config.yaml
num_hidden_layers: 9
num_attention_heads: 4
head_dim: 64
intermediate_size: 448
vocab_size: 8192
norm: "layernorm"
positions: "rope"
rope_theta: 10000.0
rope_fraction: 1.0
extras: ["local attention windows", "gated attention", "capped logits"]
init_std_qkv: 0.0273
optimizer: "muon_variant"
learning_rate: 0.00715
max_steps: 9448
Each number is 500 + 50 x the weight over the matrix's rms, rounded and kept within 0 to 999. Layers, rows and columns count from 0. Numbers have three digits each.

# layer 4 attention key, 256x224, rms 0.0962, rows 0-243, columns 168-223
510488500516483477478470560485524472505496467476473509483486485503536505523525445553534520483523464521502488522507481500482488502507519495509493501489520587504564442506
503536493493509462529510505466486496520510489526504502482586465521489462518481496496507511488467512494501498514492493501486485521438513506535529487431489502490481534511
487508494470542528533506501525506529512519494473514510493513502473523525546516472459488480436501551496502467511515483486456444527522469517510518507542529502499489519525
539455495517510483510489461483518507467484537507440479516486492463473510490538488553544534527507468513510506506479475543522568469451509500519524516455505459467494532509
456486512492512479512511535500506497495506524524504528512519504520524491461527490477503497458503501498500515511511485496529522497507502500514541509493521501510469517513
499511501511477523494495483502496500503497485524490515506490523481492507547513524481487535483543488487503490504496504497515530481516535465495475488529534505509475506483
497425478515481490482494487470549521466505499455493475497543534543543529539490452505549516580474550483513488505528443512551474502467451513506530532574549473515559473511
488518494475466493513506493494521488508491521512522495504494490509501522497495488466491508522502497512499494518492496513493505515492508534514541495503486496512506498488
469505507494510499500496505521498513484500506469490501512507508522513490496481508503509471534490521515503488485478496517492490484499512497498508527494484488493484502512
501488507520535511491523496492502501532495480504547521504497486480483502506509484495491486491514501508470491474501503484482480566505454491464492507478463536504528486497
478487485500499505507514507473534505516521529513475503494509506442475476465477491519512487540505501527509487461459474500481527501501520514508495518533482454501482486507
520487455491518496534536497490474508502495506481522498529527483517525518511496520497458483503456544520497516515486517469498525498507475460535501523470488495522493489552
483520501492511517511479536486504527513505455536522523508490458573499498481500463475550474502557502457475540529519518562479500512490456482494512521506462568503538478503
512534522496483508502484524492490489523512468521522479533519483542515499497505491451483486499507480443501526506532500522509494505512467478507514487508514520511524513505
504481477494507487519491523472557527507500492518515536500497526511505520530523483505478471525489527531489516526480498477493482483516446489509497513433525495535507482465
496470492484529485511504474478533542501493498522465522511502476481509510489474525468497513575476527494501519520527450496512493500512506509472501539469498522537482502518
494511431548500523498466487482499484491474504425458480478501514506499522533530493499480502515454497487513515509493525489445484489493502438534480526565500537499530449486
519539467512461547493500478428466441480512505490540430452483515528488544513493479482483498537466485500466497487501462478483474499504501502560489504507556525483500525490
505504468480532508522558442487499531485500473496487487485475519484482477519444523441465512616467536552534498534466449453542499486535523482454528534481500471478459532509
491536536484447544487510478471454511501538506531551472513439482486522498449492537488476506539514492457453484484544425537477549525493500515519528483440566520483391535572
502492506473514470501596485411498534590474425553495498531512435522490544405470559486508517485543477457502487464558439509591446486452446501400573532644451495462435504611
428466515526461499508493457525521473431535473462521492394433419499505474460596430600434538346465535519495598531590530496380573565553585544634471506588449352487605530452
375434536475585462462445594551657596544561421529397550580547416426546495447463534402450521651507496406558475583567417566468492361481464487486500484552389590612609507458
436387473459636460619550456421514499461471565502546502356482604548535418527608546442499436581467476484636436611658411459514481490500541567560619546591519322476577583504
434505517595615408562486488475427493555401452500410559444500418341472473498713307455399543479471445447409470485565566454565376519601622486499341515532496694608624295501
463622613595574495431526568491568502536441422509391490514565502450432336603677422528492440273591506418453557517456450489454433527532572660427416440402467315623533576538
481417414504601535497668385510575486622430426462424497625522549580480413522347480352504519452643554508450601611512568546490368601483488383517405532666520550631448545382
433529406502606377540616525306315534602544501472615460492594470594446460385576544459534481469374468513435480456558412385550442570480461554524611513396434531574608531504
492685648541476634610440535550550435505588525598485502554507658512499475571665590635567540416450395453573411557783587509421516462441530451437366513540610412531495381488
524551540468419462442458505519602562488487400286603465283441711410602625631290376635524579583684331548469406570339374518522498441492508486476484442678625617397548465468
503432616458448523618621491380526570392474504679435535437470560552493542499515496509705598818463524496680582376370433484485600385385592604438569592655545541465454609441
567623557556506364580452680460495559563520661564377438427548587484376334412414509578503492617472477554517648410457328509373472495548450576320449548420462720648537531484
529478502498474503503509498489510478505480505497495512501474525454509511481504498492498510506475539504519494458473499478484547508505504530513474464550496522503481501490
494508510481561470562569487495462494514496560522543488506512524491528516502547480490480497433498498520501510501530517454453490570518485517454517478470485515503463534549
474524498507492496496493499523544483481522511495499506489470501522502474525509553484451505431506528476481497479470551481511492482535511473511502478462567498470436498495
500533465558445460518527512521459494512474493490545498507516486492485532471467511544512508453516464520466484499481511495486493492529515496471552506480484531512479488526
497428458499477493495487501459524524497515509490503487455509510487510547520474457515535510476496510479507532501478504511567470507471475493524495491482481481490488501500
442534515497481539511505520527505496513504467488500523528482476494472538489485476529524452510478506484504515531503523529486515472520474512511487499445466508495470428521
512487502483487494516520509511504502479468502468492516492508495497509510521499488509512545485497508505518539472487484500489522470496491482506455515532511494497507483515
542488518515518524470493438497489515468492488501469500535464468529488457507499503540532559499482476530449454512533521489518492449514533464498497494479490524520532435461
504423512482473491450486490480561479482523517488440492527542509485482505535469514544456533514472510499535470489517462515506510525497502487524493491459511498477493490506
541507502506498491546534521512497490501482535483495483484479498532501484458508526461483489497502471526491517475490511481505511520533533508496519496549488490509504526513
505467492491530488528524463506513500505512522490461468524508479519483492459486546489505518496481501512468515500496481521485501483480487471510500485499496502521500504523
488498527507494472511486533468542477492516492573513486514528498534509506491570484504494500503502509478515530479535536481483505497485453501493502484512491501521543494528
509495496533505531492495470522462479500493491490504498486498469533492496532483490474499507473497465480497477498507511509505481480497478476503516505496497517508558523478
535508505527480509502484554563482485492505480508534512495514488482502496503508431459532450484533466501497506509485538497508499515497507511524528513504482481492543521473
497491472498499520497513489461497500519510493510499496496485468488484502474523534552487534507462507504470480488548485482480474501480490482499503504543531504494467497536
506500525477462520485513550461478502493529481542545462487523491561521540522527486460506474501499466431502545498513490481511464510512463518498531477501525522474532538511
498468490489523486495575492450549509518495458551494509509536440535475523476483506509500498472482499503524499487521493469564457503471469516465515561588473461488529527515
505553502526470513459529502470466483503492507506495465520518549529479523485509525521516490491470454499512474447471499456512486497477497472460526500587510510455446486559
484433491504547486526518517508518515511503514513468534517507468489504476507509483449482475539481493420531501473511473491518469517513479476475526518503484559508534513510
442479489520460526514441504529487492449533497441518497452473519532519477511516464502491502487481507507487555562472515501409502493539552481562476469457494485530539499437
489402558407540426524519532546553530508528462582546590572525427529513471461457469491556517389586539500492500514502516516590521509515468601446525491388459402527513554491
475574500467489536440536494479493431435510456515520372479456453537481546419402482467473569571466503642491509602568462435506506438505507558519493498584508447513436601470
625469453484361544506425498417439455519533461523598484474492547510551594532523599426598494683623471548412561577501377664507349450537517514605509536176547620526481517475
380484476520433532436518575318649545534459505431638576430557573588503374507464440413378432343520504450468502397435403467471483482481386442523468450497516445351472487542
440612560457461561483550443312533498550609384415523371434510394531495490474394546523559462713481437374539461478396496474356489436428542550637527546437426575443584513515
556460481539564438505611428456455579550494625456613511638398548558591526438416508387443472766497665467490498356522602447583462644448394536367555519249585748445515514626
550547404620348522356386502686526579498529438410485391603478497493434488485517447508469428530619566387384685534452685461464584558547405489552425382626520676428558568447
457371555450461456419444511439617428422531509510571412484556488620572528434521386539762373399535541344530539566480649501440397432391425607661565424534460649470494569515
503402442580568444479507638348496451640511472454628523473522604479457678334390521568464421362532512624465529401669393624404574579478454465571475445652417434518523276449
460444554496507451437417460455549392431492461558395557552550506508479379493603390603532550641461447490526356426492586493454545511406548518493493467271572458364441428546
568800636563539380513601342384449645395595519407365500457460562549462429441563431599513408434479522455441411664499489340464496470534475326526567514400625546434479366499
448368479420518487498434517557525706372483682603495662418543441439545504544456451437647413268646673445582661593508518471762534460435459407407439444718529218477489478549
458350480469473448435472497561553519548522462527411499468513508490585529464394433417422440444477441456412407463560528469640486428508557512535538438413408560500488409554
551464567506397478449562446562402494574451535497579488469482450521461481402494413438451562490477552502487508598540561518572490462496519452466565560495460638488508576424
543503487521566573536562563536566561530396541521478458540469504550549511487553509483455575521450544495526488591438602420506500620481443511389521465392502477525554445454
485502472541523683513596569440377507514375477542641568492448532523470599406568518654501543570567483615523457637384471491353541524445472469446479441457451455464453464464
490524524474529489495493451536524497565475543458444491493471555526454447492464547467439446532471564542521439504499594497603546538479535503436482512472473478505421406498
447595529541470467445475485454506499495624540521420445499509454477496460446494532478510509459498496514447514479426487497574548437441519504459479496469493474455422557522
472519505409511555523545393497498431461567498513539438513465540602550529471432495455459532493537449549587346462498499484660611596520412461433521421526542551483489498565
528552457469464451467380544512500456557499582399453480407464550459451453497423505512503522544481506519566468522530570447587540497461539497467452459477487498470455530460
528547472476474498498454565510515559492499473472537491523449541568530600487536490502544478453475503507511549445511460522471523570562437517536561396612498474450554486482
513524528488481473491517465562478450477492492395517488542465437495470511535533468575490459514457445515636525527462506442498586581482487552550535610563497477483536513471
477511526467516515533489531486440451585531473486548488468523466551576564484550434528478446460501460497450504516474486589466472523515437524530496447601559527512593538544
468442454559460511539475465471520528483510512587524518527462484368482535353550624559519536416531492490416469554553489439449461448544545531464441552550520434563525490600
524532531532485520476520664452555427559486517556491468411441540453430393584531494462528510695474514539506514463499538487536457553475517536528609539476501522498541441474
458575504528416585486506500518459512476437520440463532478529499414516446579503526479442505587498479458595487430517510483548506456598598458555502563521450496540495516479
428593545520489537568513563486486514539506540551569499436549445431469471527529551487469423464505534515501516532496507453478493562449465579480447510585572507538508562437
487542559442538491432516466465475538479495488550422512488518509509493496607466431478505577454531451545526448466517507533581573470465546458507480478406514486487499470518
518480467482493501499508394414365456536512496461423491550510505516525494499447481499444479515599476474547464581530433541561486441481592546461501548563436467466498541479
553519552473542523534536456490458556528546502533590431540535486463406568458445417545526490492462467507469507499484507489430544566453488496559573429595450507510477625448
487486531497508509477447506479596471473538524483439515528453516503485376525452465446567499495558519458430440494461575519579519485517517545472442628412566468511462481523
529481479520500464503496431470538483495411457573543515531495476509465509496508497487432506456490497466458500489527517550472507486537441531475506496540488614562525496475
567524517485492519531582480513439475514468512515553517478470576599570561499598544567390396569445498526584410440459552451504528544551458512517501550557499538500472536597
458560526491498523477488518512534558529432470528548552565453538575497551454452517538519487524520453528500480530483623480485474578449533499481500513527522467458521442540
482477495540487553488469530579573460553456498452403469498575422467465469486468566534461445504535504484515515449511510469550523451425547462553459510403440479517449564553
455463526502469479584485479494532465527465542449532502467473463557470559510462494510469560448553482521469470552444535528564511540410499532535505526493466486441471471572
477496432571511546519476524564512429445466504502531545518490571481549497563479498477482448432502486489465484505516505476560475539573518478517496523542424487549498502550
468524462550473478505535479418569548570509552503497557492434430476457452559475546505515510505481510465488526550479527436532520470414574534489509477429483550512542492508
540581494478540602515494522457456514417589469486524514472523466544461480511506444478462455550538503582519433487590513532541467527489510415511422426515516496454502451487
490521518568448491554487449507554510505475431418496439519571512484480572524466519454565493494511501454502587452512534465463518499429482479540537522513519494476486506466
565523550514486540477474433460507511502550567538520510452491496487477498498483511497496442523537460493490515475476518432421455583466538525527498401522522451490461511532
518594508416523541528466518525512558517575539537550490534493499481576436374433510524581535447416498516459486570572554547505436433487489530463495512540500469514451527510
486524516493490461532581506459500543491555512536547537489508498487556495596475505456510533452479444555445462491499510505564444458526487531534555465407545562432563486519
496524475503465500476483486498492519508573559557492504456526520559458592490497517438499478490515513528586501517482521485486536431561477565436544555402561506481430446485
442484468515455531507505540427464477582533560482438494435435553478422474478501561515469463499517550535510431457519551500510565553541514478489471538524501505504484455586
511438517564518491483542583411479487404575524479440479472465598473552509518499569601566562574459495467610549519514455511480471558502593536508566436531569484466582527427
545464528527479468484507534502514565524529600447422491428548590458409471435519580470469465496508532539517513500525554459540542459497453517463496484391444469457394498482
701518510598449603535531537443584566577451537510469525497534533425543570427490479639531351257467556478450529572512478426400551506458602595467445502492457551505488543437
511579551485482566545566530412466458540499483505532570424539478466493503551545401479436494420470499401562546607488489476448488578525581401546486574593566492525521514464
593529513477435466440515522483390554555578483506511570476453629390528559424536523530409469530386681528534520414506500453549515600535544443519522436514550489522491537537
413521578529497481545442450396392434499480458476508421475534474542515556453455474440532504446443496492502567448551483519515532516479498537528486440587437497453547495473
527592464541520513496515492506422547536432460528567365517508503489521560459418590609508502587432493518509379517415603512550548483507525514449541447534492518522457538507
592465583492525440364490460549507428526558518390461445568536455554511454450482459553592504455430508517510487420578404550637520406461548585503474466415371529404482555442
430504455573483506588517550466522630480450469531540584502503573509570509523478537459435478545478441527532590583509545497368441512524552495399590548525525463449451464556
430502461534502479488449533545558511459448510483565567562461567491519527545568538498546499533538526521492543481536477525430505481478497511548445477474444539517489487470
615555562458539485556502487537468478467532563487418549464502597443515494491475498495493560461543533521473461480490523398539481525454461505451395453539511546573500571501
540491486536527413424500508483543534511527504507374546460556489483462379578439565576519510528499523417456516568552479501582487453491608438499451535378464427547385534489
462514553510572523477527512482369564443464509460517457407569515549558574439550516501560457514472410465482513558542431535560424454470482512508560462527574485443594473495
418598554433540499521528519488493512440451507559547573522505474595561535459573453507481522466578494468480498497529450549384469582503539512557543470602535583488529572517
554456582505494558469479440426429516482521516488453478466490482488541474573370423533486452502503496514455493420538453494604391603486476526436472527488384506527543589527
498526552371537587535536588481527455492491431582373489460493570407402524494468531455465562508481538497499483537501581444509539501465535479513477449473524543518443551477
470529507586442530487489609383428571573517461543577533484526456412544506387533449509479452479389551514442527555552549484514432430422527548489479464549492497536545528418
468518517554530508533538507521413489448535535440502465490514512539436527490479516530462522543543479568528488501521497473536428513482517511472483462465517407472550505518
590515461490424562509503440559460560423529424554458499549516508596500533502485524511461488536526504428548511547485423408514467431472592472483499530434566424457474467414
451483520547498537495500515480437480511534439522440431466495524489589549485438520526491510485469476518484512505543515517530575517462592467518526514523472472560440478487
459427456485502541516517485465523512469464506491485463536509533514529435612454520461549520440563483493510585520491450557479567498571494491555480478481571481491553456550
539465480486537521409611428498489493451444488457484480596495457495554508529546520481567471440568429536551514452510404514498588394555525485484508521452545553520436502476
438410521488537464537508547552504514500478584500506489471527554548520526503524454487550525535434490461533486480479508510448528456546492526499520505466459479512474531537
510451489445452478515525510575563490439466495523432497566483443518458475499575414527517459462512410522522531510433541583591465475420476500487583531455510492506534567399
553549501533519471434502523540453523532503512520523490503543532442516451493530517525497522503498482500539539588571560473440514445455562502541576511512445495493466547515
535564505547549523497402501560472489611519510527549457543473475479490454536509417529510478454496543447552510509476416457471505522507504507516541568532490436525504508505
559502427506549528509436452500446502487454460522517502474524580511492435493480470483507558464514556549506458524481458529537488457468481456482520505456557546493484487458
463473556514514515534418485484540513397423542461529501548482601472543561601508444542450530402460497453463500476500492479460467448542451460486548476564528495442487565486
438471424531525495413485431513517541456552516498542545519492513483507458501536491478518560449547502498438504456559577505484425451601495476481462508452507492457514529541
456412513477541524501388432478448495501544526514535533471533521439489514442474420477495454522510469608477412480480540466521473473560484518452423504552505527472516508502
501510515517499581485487460452495480516514629572521442512479549426487537515474446487482459430537459510458478561465437559524561498548426494549469530528490523486479528470
482418426495428490612496447521576438531546523452457435460433461397490389397471587534462577747394474519495558466451552479577494569430495475458436366482513529411569414535
504515415543526529508593500467439506488445489506599548476480474474515517479401431516489546465575484533435348501531519436523417499501435559499495442577493426619457551582
559482584537384523575382569542541572591497583558468449395544425390530523524439406497540465436552528460602528471454519535467484504407554416568565614428554541507543440465
481649605535442525491535517513358477343398460359609579567567565397562480491532481495421389501475464384526568514388599478507493521453523613509463558631517462559572488567
487498450519463537479456465458510477434512518550469438476490504452535450517548519541440479538479542430455485464506492503516563525496452487483399480522502484516497496493
477441482530520552555519534551575459501567473545457557530415490475509422451580562570500410516481519465505427451522450559446456472516511545428482471559487571568406457587
534499546428506523482534461541514552583505507467536457542418481534581366445392508512455578500419510554498463467439597439475572469541514420538406532450403474583569484442
495490504456578526448458508529485493470480514476408505522493493550546488502556464539516544485474501433498516488504484602409541450523531429526495507568579525512486506540
577470444569496530492524500530500525510532495440497531488539427425542503560530568548577569469525518423490477462482469415513480491501517493499436551391511541554465478491
492503600502522524495532485513427521476465481500506467460484496481511472539442510497459407489558531533565527428510501503485488413538491562387542554439497383583519455496
502511493454483491510514517510463453521472482502533507470484543578457492549405485467465556501486488537469516498531497495554477551529505489460530487521513489494504515542
483474581432523514470492439535567507532439432516423438579481568436515620462467494486499497618540480477532581480587434518554504458480532512456497524446560371486563477468
432427509398455449450498439556502512618517483472506524464583477471548437528577467436482484594359446433492598497634496531524474437511536526555459483557441491494533546505
516536463483458510555471451517553448509452504520621366449520516343532335483551574536468435491466473511523517544479519441441514467543433435475439503442539415503643438500
498478475517448525465499562477543486496489465531519535562509575418514447452494480471513451480481494417560472569592498499488548534484541480508518480553568529495474434443
560563521432554561542525516502544467493482453484517499509529561510473550457484563518596460601491512572505531475447549456546555564413461438539490434538472526526613504455
522441401429461636543498465482538441588502508449522551475528524455460505501459548415479532499512644521507489475542441405506490475445547456552494449493511529483568509455
564521476470452524581460532520441517432510523544525469509526551475494453500500510486507499492475512477502552544529512545417510527482497486565502509572482493485482491478
515506501594513510484486627478566417446541512416433454473534563381529475534525540481531529445588569422451481518546453495530499500508458574522452481542500504465410458517
491473521421484546491563496505524469441509491510509586510546423506426531573475552420488455494558431488550538515586509479536534449517432522503500522494462554437436465509
523468564541505465436485530515511541440548406460478466478473436345474557512484504454546552549503502510506541437496481520506456494433501538492528496510490495606434458457
511493499524539429497534491502563472429518458518523487526458455501487486483567414474476477490451572553552441447541516507522548435528460523469480503478534470502416438595
499517481501512536593608470514463547507452540562555466423531518476508550462481499492503450522431442536541512461431486440444467452524446594554447562477456478499483573471
564410459494501540566489503520406524426515505429546397497509467503550456405490539542485505532562532530429422491541492443564506511473530521470548416491533457509499436520
502561487483469481476498500533516544450448543544539554526494529563511444552502504557523500506477466521499436577566571615509568523570523540487590549542409495621398472525
552463454479433491455599462573573470418533543509535522470465554440411505470523426500487355530544498483519515512436438591521432451522506539451489585461558439525538481484
532517527447557546494438521487425440576457531501563499466532434468452483519525483503519464497499491474506427404510561512397466565424481509486515494515444492551475523518
478482482499517484459481527463472487549460539490523490478440510533451533511519529428496557486499503538489502553535500536487468579525484470533487498495495501493560517608
550457440511531511496376478477555529433523490457460533481525454475564556519476571558448570509545482467428454537455527484424557561511499560567551495480502506460550407591
454540552437511536454575489507584416541462502426424507516514522489552543522349521453525456457471542423508514529508475518455553511478545550515514462458463483529462457592
408458516453518435518495430420538505455478395466416477520556492416473484589504461444518543531471506473464585475541409518496529559540566538512513550494501456495511492503
547508519510470471455546518550527528522471489501476408462545474537472454541463422456534515504537496445491589487595461534578490455498535536496502458447463528526536433518
514548540487531517395494484482529437492451470560440482493484528591537488452573435507499466578548406427471477510581514530540557456554477493494486500547495511485484411498
451486609517655413537524518605649392565547513430447502425530479502536492456480451544523565472586429538474528434575624401442510450561465461567532423351422454608527439509
504573466553543429531579475555504564610433488533474552479492560576427423460501451528541574538594532524428465494546583422535523436490532518526537502442467499526523510488
434561487425426578542542571429515625566543407456400486453558533429522584589540443541389568532553526546548550478563477505606516480446590460550499491525438585447392504534
432542533482621518502478431485511486491590541524472625493467463482543596577479438515477648386492481425481381473431478475506415457589449434554625466475599494471543504537
444436475475544524576480495514502536521546602540403515456470481487503435495463461457525507477474501465486518457639508539505370473481377445470456560478487484462527481506
413504540559499490501479544429489473472466407535525539597563452528448556427620402455546469514542481540545519511458518476438544518461445521495575509474518475478540460443
461477445511466499528585445543444541500438481334492569457483435520527494569460487536434524578466388472665534509415488428486537425455498468537625463459430396425518503554
547400496505478518588458497572598544625578490580485550426468552599416505518385534418534498527574551477473525431519603520556487434471493408475490513434521490538448539636
465467434561474456494489646504502534636465571460584535456437535528548490484452502511506393507521562349500426529413472488514395559518495460511506579601491356615496517471
487524540461575613491572575519489418475498506514545549534465524510432444485457417448546483577484475507402456475554553480516503571490533496486468444574507482550582472490
558477522464582548512512496508497552597443518441445503448506487483581485432607453620462461516476550517479501422465518470510421546446447485438438499407536311522495521548
513432444551542476488472502498485510522500434484455486465467440500487478475521539546496553509572536460485475510516468485496476432418519517465469558472520514548440488460
510517474574539501513473581472485493508533549573550458461537495483512500507549545538497460549502508483419486439493590482466567488439472481497562537507459528475532493493
547452490490510464454532471481511501512544531468456511521505518480497519543508567536459526554521502497452445551515454469522503515522490485446457550453495433462614463526
543503560504531429498499624438436499555449495503546553514570480452461478450528450479516460473518507534493520457511518557411481391447493534436484567527474441526434489469
548465605446475472515504512442519515523468505462618562439502488503554549517528564449583500580543504510495532526436507519499572478510508511467541568519588552506501549465
552535535566439513415513407535454501439529518465503465424430469443455423554551433516648457543541460496508524493526515608549598483387475436468473593426513520504504550472
543540508486525451566496515593480466504544459457587525466506533526454561405487411477521532450470501506526531483517497481544551584428480514539525467554499604498548568516
459505541435542462418513529489578470469500526481439453440555461429460446530423516567500453557468482598511620495559439497537535436507499550515491480475522465459400464514
525465563452538449512551462501498520494496552386449495524445575593417496603506551466501515528527415511483545423496397538541461452432500502456540519470495437443539517513
547490444477531507555460498463465476467464534576476458530539558531420528384427541479478514441518515440596510549475547546495544502473589457538544374451516477529580505436
530512559514530410470492556531394527453464462448517607466483570473500483484472546493454426475492514479449468494566451462436489509513583573506530512622462468479482512487
530568561512483482458488486450452483439472523557486497432494502545521588464492535520576496583540532523500438522517537512481509497496517538476442529575481447474490557489
503563536421617552519577569377444476470471515437398508534508501535519507548486443535517509552484496511513521494448494464453463532509550492446507486517493463514567467506
476522416569484452494562549493565467484481451512510530452495497452533413520442506507488553485496501466484567476454487536581478532490466564530489461504553503409430595546
489452530441447525491522524515516526474463497505526483464490532467463459570509559480474509544479534476509413466466535511489462491437462471551512544501505559540540490548
511538454446480516522481407547520482513433514517516462495542468572493469497431553419465491534413467536461499493533531489506477513438467460538433574591432499530554532527
514560507551454514472467607482493533572489562523576514528572517508530406407579473579559548598533505506477473523507544566437462535467556479507470564550543462440494548474
457530547475554524470498516522440474476447479534613490459574477525545573439497545531536517496523523460475481491549546497543547453457554501432483493540499536542496533489
552535535485560465475530500492520541471464461497513547529503584463478518520473501551500516507418563489476551468476489533545528484558426542529538479517464512501518489547
483474484541530457582493486459538497457451541484509556434460503545467489456459549441426475510508459500478477436527554474406490533483432507562455550469455499485507567535
524516538552493504460509496487519513537546479466483527472448514468508603558520552492468453459513480516475464538491550534453477472491516477503467516536540504532488448529
504481499479415528476467485495568436469514495486482471498492488461446507535501429455574503526506428478579526471503462531541473457503519507494553568525475464485486473473
534536506521531525540501487439511518533489466478522501462522451505503518550512506466447503491525519425456380601493491473500497445537544510624496489474583528502432482544
497558516516503481454512478548432556476467493460543527496494507483539540488407550568439525442486469524473436545532503521482503493538515461477471471548547396524470516469
480515523484493512466529494548511531505506482536482493465484535487503500505481491516548506469526517460490505478516464479547543505493492511535501520414508483491511512518
492470500513505482510479506477494505483510554473545503513543474509482517495550507554436521467446507483507440483513544473452519514525510489538517497531543529495443479544
508502501524482543508493527498513483478529568475407438442507545517483470477511497479455475508465484545510516500517484498461463464511501495478481505555526520497521482509
498509508459477519506526516493484466497478498506461481463517516545515501494534501492490467533463483466510488482479511489491429541531480527484558487502485486484511527499
481500477540495475491463478473490509500490501461500489472507469509512469511514496498501501498492498467494478521491570515505458483509501493510545532519483520481496528510
498469519507534490547559496557484483490465478461473495528451504507489472505511515468495493488493502533516478558487481490587533498502476531480504541507478564521539493461
504503476500468480525504507489528462527507529472515527494488467524507494502491464483485494480493524436501469516468553508499489450484474510516473538501469491514504533487
484506486482550442510485554487488480523515507508499480447538546522451468481493517504516462541468476516496462503530485462494500513565494539472547476521478489457517512546
478532460502500488512513491512502503488520515470535466555495502507522514519453550484464468527439483513475468526512509462485465522535482483449491541497523477502509519540
480508491504483539482515462478498502489500503497502499485492532475531492487580490491494515504512497518461504533541481492560486501448558457490457520488535487498528509510
500495484481521507529526509426486508506494517507505536507520510463523475489474495484503486556476519473500469526509522492513455450498491486505490536503476452536489502483
494498497494480485514497513500480519466523542525493519491484520510502514449499505501504495575489475521493513457514481503530516522438535511477510496530535531495503497495
507517505518498514488541538434539550539474490498486480471506525465507521526516521558483516505500495483484472483530454507485485461473515481515476469507513543512435429522
492482482491527494545436506497499461444536568465434509468486494524529467501434499516510497528456525486534481571501553492461546476546515518543496507545507422483497510472
519509478497536504464552449465538441468504485491491447529502516509439523526497469513478487506496450533476531469496484479412471523522433509490521521516505508490493548508
457451484479513483475483532519540521483536459549488502605514449510514552498500561450485505597579532512510555590500451540469464474576438512539538481419500429517450553487
496552489513420599500524521499473491543510418468534433486509494512475636543488631462452525551524418517520410464453408516486439452440571502510564506388466486439340462534
481338480464502455539381413492470539474541566463583547535487470487534406520513483574523441535503542350446459409446494552483544613535488510588599455267517498436439520570
502452530482508561392461449487528371494520531535493512596481500583470464457531443621550571467468579552487495436580558541426623598467445486505425499368534442495425502514
491575471479562512563547341523383399512495569238581466456529635598355423512383443439505371438453502534433419526355494392524496553516539498496493514456507588470409471412
465551523516580457528495466411486547592554502500420515544538567458447313469566586534462458529449429455475466487585411551422580558539531451498535493497513425607523451522
563482488517525455513450429472461519534507515576453561469535393488464581626473547360572437399533431388511446620609504586570488387523486493561582579493447585548488509431
606465511495586443543703509547438531480454483543492486443451512493597491604508525640444626513484452631508352524490567408593525558533529594456538598367457257437574582500
611511618457472471519549525605442511420478470568482565505491556437539498450522409625646384583574514429535497603449639523479541486408400562507494506350509562550449585452
478513497525560470519593455494483462503487498541397353567568394465499650405508498381489498515487531446544493510564659341600302452561495481464461588549466694540514444568
570436458513401562475409667642424450502462582468575419434463474448514652485456568459418473450559450629457552524431569568502510527602489572642472454571519477593546503414
445615654485517465535587522459514501465653323530535488476450484540568455477380488546594446490567432387529372548537393583478449452522462467541539483314465500573438479562
496638398551579497473537531362422587545478449390525566482448453525484469584385458507447463619578533442388393613405666494427532488485393453480412466475453488450362416574
502463509511562529495501501494486492481514524500463449520536490507465490467516498498523495530472535508524523478510513497557471483538488488511514510529478486507526498506
504507526483447507467420529491533464526490531478494548504521527594516395434469451437464500381488565517471565466532501517545511503485552487572463490585547589439515511489
455532454539519479486478532495504486491468516483489506507502484467530495482525499484464514471479476473476479494559527499490514474497490495510537482591514547501512481495
457450510471526559440566515486497482488485584473466504501478537532546444536509528496476510548490529512477469463501496507421484510484530500485428520469501471524481495545
504498465474520515459474505518494457546505527508553456479512530504514498447525534437490499495476470521519466471470466545470421480496486502436494449632463583579500523533
604514451501526467504495494510512497532450444429519530498457534440482540568480488524480500519477522524480488481511496496438586484408543468557497532487490527541467500541
460522509533492523478480553500468486487514503458477540482466513503494476519509421576491491548501529507523497447537487555462513510500522489518452500463511461500532478486
473501502520527515429516537461530515496507424542469546448509505483530571518469504507543480527533501537565422536563431505478438470492502450533475544446522566535448445537
549515441497548495561453469495502550445506446509490513501501502520542502506506530556455483593506519501445462541447516567501532543434488492498503522585499437543475502513
482507534494521478559515567465528485467543558478476463485515473526475511509502493513517534518485492517512511491507501402566491498507500547517509503520473451511550468478
520471469510539529470474514498516512509510488556494531485504521465497497500566486532514527491533513477515484475495536535476458488502509471530474466506525491513443491514
526516490531503488475477526472485525495497487529471512467529496480499527532506489518503491472535491491527503559497513492429485481505512533492512465540479481530496485510
518509504509500466466480492481519491547534494489505501479521502508499476535501489490499493503491497477500480492480535507517497467502455490512483501507490472495495489504
457538535523484501527531487541482506486502500493540488498501466516438474496520535484467536452529522499509492485486518505444509461561521537498550475523503532499500535493
520504458523545497539516538474520570485532533480554533485535518484470488497441550545500509479556517461466496495456522492455477485519477535507466493491460470492496491520
499550519490456559525496508547487498477485434499473459490459519534529539520505555439522509576506457526523487543545514520480489479513526500494509521469508550502474509492
490481478483532514449497539576536520469504486536473479505511480468492514525528541509530520565525446529532534523491474474488473518529531483520539507467499487491546591448
528523511521525486529515475568461480505501440457500517521461471483489502500519491516496555364531517481459497509488498500547477520494479497480477494555465534508528520477
492526530530456577555511438470487464479513462500519448480484529494512546546521532514491479490491511470563513529431472478426495485548523484597511542428471372497584517506
438464515487566473509600473526468453522469431471514491443511397501494479460543464488471550373526471504523460530503481476534440527437545522535542513683412462503505532521